python train.py --rope_fraction=0.75 --bias="none" --tie_word_embeddings=false --train_tokens=154000000 --dataset="wikipedia_en"
Each number is 128 + 32 x the weight over its row's rms, rounded and kept within 0 to 255. Layers, rows and columns count from 0. The size above them is the row's rms in percent of the matrix's.

# layer 4 MLP down (transposed), 512x128, rms 0.278, rows 462-465, columns 0-127
size [100  97 108 105]
[[133 116  62 105 184 127 131 185 143  52 117 136 144 133 111 144 153 223  87 143 174 159  92 156 149 150 124  84 121 178 159 150 181 159 134  66 157 130 165 149 131 145 125 164 125 161  82 113 122  66 106 103 143 122 111  79 136 138 167 140 150  59 133 130 128  63 105  92 124 103  59 113 158 163  63 118  73 133 158 107 111 108 145  83 135 100 142 123 169 106 101 130 124  87  84 121 131 115 123 169 139 163 147 158 147 124  65  91 156 195 117 126 121 176 152 116 130 116 103 102 172 123 101 148 122 126 171 139]
 [151 132 137 107 187  90 134 139  98 125 113  94 114 126 136 153 166 133 123 127 165  74 109 166  66 155 188 117 118 128 161 163 111  63  85 174 175 152 151 160 202 111 155 138 140 149 161  99 113 171 156 113 102 144 155 113  90 159  92 175 104 121 111 157 118  88  83 186 129 104 137 134 111 100 153 176 191  61 176 106 143 114 118 167 161 103  78 128 113 113 140  79 125 166  59 135 153  97 135 174 153  99 138  81 134 139  65 167 113 144 129 110 180 180 107 112 115  85 169 162 155  81 102 158 137 113 108 119]
 [193 140  94 114 156 159  68 139 101 149 170  90 134 131 152 138 103 146  89  27 124 184  67 143 121 124  78  90 121 103  74 142 180  95 138 151  79 159 128 129 145 128 107 122 194 124 114 137 134 139 182 129 131 124 139 107  91  65 184 142  86 103  99 133 100 111 103  76  98 174 117 140  86 156 132 119 131 108 140 100  73 135 125 119 152 141  96 120 106 143 160 110 183 142 107 120 156 115 119 124 173 134 151 154 128 139 126 121 106 167 134 170 152 107 158 138  50 147 143 203 152 148  90 120  42 178 143 101]
 [139 147  85 105 102  91  86 148 117 175 124  87 125 102  86  87 103 120 145 137 139 123 148 123 152 131 144 133 162 202 120 110 134 195 119 131 102 134  98 161 176 105 125 139  44 104 119 140 116  95  93 169  60 114 109 171  74 122 114 162 158 134  52 138 101  58 132 153 149 135 160 120 183 129 137  79 154 119  91 153 144 103 152 166 154 110 136 149  61 108  82  96 166 103  98  98 123 153 135 131 134  60 135  98 137 105 169 111 112 133  84 113 138 112 167 169 141 113 158  74 100 149  93  41 154 102 165  84]]
# layer 4 MLP gate, 512x128, rms 0.314, rows 463-466, columns 0-127
size [ 97 107 107  89]
[[106 101 138 133 106 147  98 122 123 141 130 131 168 115 196  87 142  90 140 143 133 154 108 163 189 123  95  69 115 108 125 143 146 152 122  80 113 183 141 126 159 166  83 152 167  32 132 109 201 127 152 164 116  49 114 133  96  90 110  72 150 121 135 148 187 175 134 135 105 126 153 163 122 153 147 129  99 143 137 182 113 164 116 178  96  65 111  91 108 151 150 172 100 183 107 145  92 125 113 149 101 101 129  76 176 124 106  41 174 138 124 153  67 173 132 115 151 122  97 122 148 108 157 120 146 114 163 103]
 [149 124  50 117 135 103  94 170 146 123 133 157  93 141 150 102 163 147 137 114 133 186 100 121 155 148 120 134 108  91 155 134 148 158  98 172 130 113 188 157  83 185  64 128 153  73 143 112 139 140 109 195 144 148 147  84  91 109 140  98 121 126 131 106  97  88 147 132 131 132 119  60  88 152  75 113 117 125 147  84  98  78 106  82 104 186 173 163  85  87 158 147 176 128 101 108  93 135 128 124 126 144  99 149 132 159 100 136 174 139 167 192 204 130 145 202 160 109 126 160 208 127 103 168 163 124 131 115]
 [125 146 108 154  84  84 136 121 130 130 134 120  73 113 126  77  68  98 140 137 127 133 157 121 124 163  77 169 147 134 120 112 143 168 110 114 152 188  95 133 162  67 113 120 121 151 167 147 100  68 105 159  85 177  79 174 100 126 129 136 166  66 123 110 119  96 107 145 141 129 179 129 174 153 129 139 159 165  98 107 116 101 203 125 121  95 102 144  83 100  67 115 153 126 136  80 140 120 126 125 134  52 137 143 146 128 173 170 136 223  56  75 126 110 174 182 125  81 164 101 105 137 100  79 120 110 152 126]
 [180 138 138 159 144 139 136 136 192 182 155 109 131 117 108 102 113 115 185 119 161  96 148 196  91 181  93 112 108 122 171 124 173 158 138 153 121 117 191 178 133 120 147 149  90  43 115 108 182 101 101 186 152 128 110 192 133 103 117 131 132 126 175 148 140 141 156 162 138 196 174  93 125  89 112  71 144 139 116  91 174  64 140  63 104  90 116  79 102 177 146 133 195  94  90 146  77  94 127  90 117  81 135 123 151 162 150 127 122 107 104 131 161 113  96 115 128 119 136 111 155 127  99 115 123 183 133 106]]
# layer 4 MLP up, 512x128, rms 0.299, rows 463-465, columns 0-127
size [104 106 101]
[[ 90 151 147 174 129 132 101 136 134  88 146 102 132 124 196  57 151 159 147 159  92 180 156  76 150 113 102 124 184 160 168 125 125 107 170  99 121  64 177 151 132 104 133 116 106  91 136 147 137 104  98 120 150 168 118 150 140  98 101 102 141 121  88 117 102 110  92  68 162  60 119 111 103 135 107 109 137 124 146 143 130 249 127 124  80  72 153 150 124  96 115 113 120 195 169  78 111  98 130 197 123 104  76 142 125  94  92 140 168 156 130 133 158 144 135 127 137 109  93  96 163 146 108 169 191  97 164 106]
 [155  99  54 177 141  97 126 219 115 128 154 163 109 152  98 141 127 130 125 125  78 176 136 109 215 178 134 159 114 120 146 146 131 223  90 142 116 127 131 116  94 154 102  64 149 121 139 142 134 130 137 174 128 150 153  75 129 194 167 119  91 124 123 133  89 109 114 121  85 146 125 138  92 151 107  91 152 191 110 129  43 113 114 103  86 156 174 167 153 152 101 150 145 110 115 142 137 129 149 140 147 181 101  75  87 157 198 134 119 126  84 126 160 122  84 174 119 109 123 152 155 146 110 130 126 100  94  86]
 [118 125 132 180 139 151  71 157 127 116  88 138 135 136  92 141 156 134  88 133  94 134 163 152 163  95 195 136 131 116  79 112 145 134 121 191 138 119 204 174 133  60 149  72 132 166 151 137  92 103 154 126 114 187  75  84  83 109  82 107  55 124 140 133 195  60  95  88 136 102 135 109 109 105 173 123 104 122 165 154 137 199 144 104 137 131 158 116 114 182 153 159 121 144 125 169 140 122 149 134 143 169 129  91 126 113 144 122 114 143  39 125 116 125 182 135 184 137 146 131 111 120 151 174 125 196  91 128]]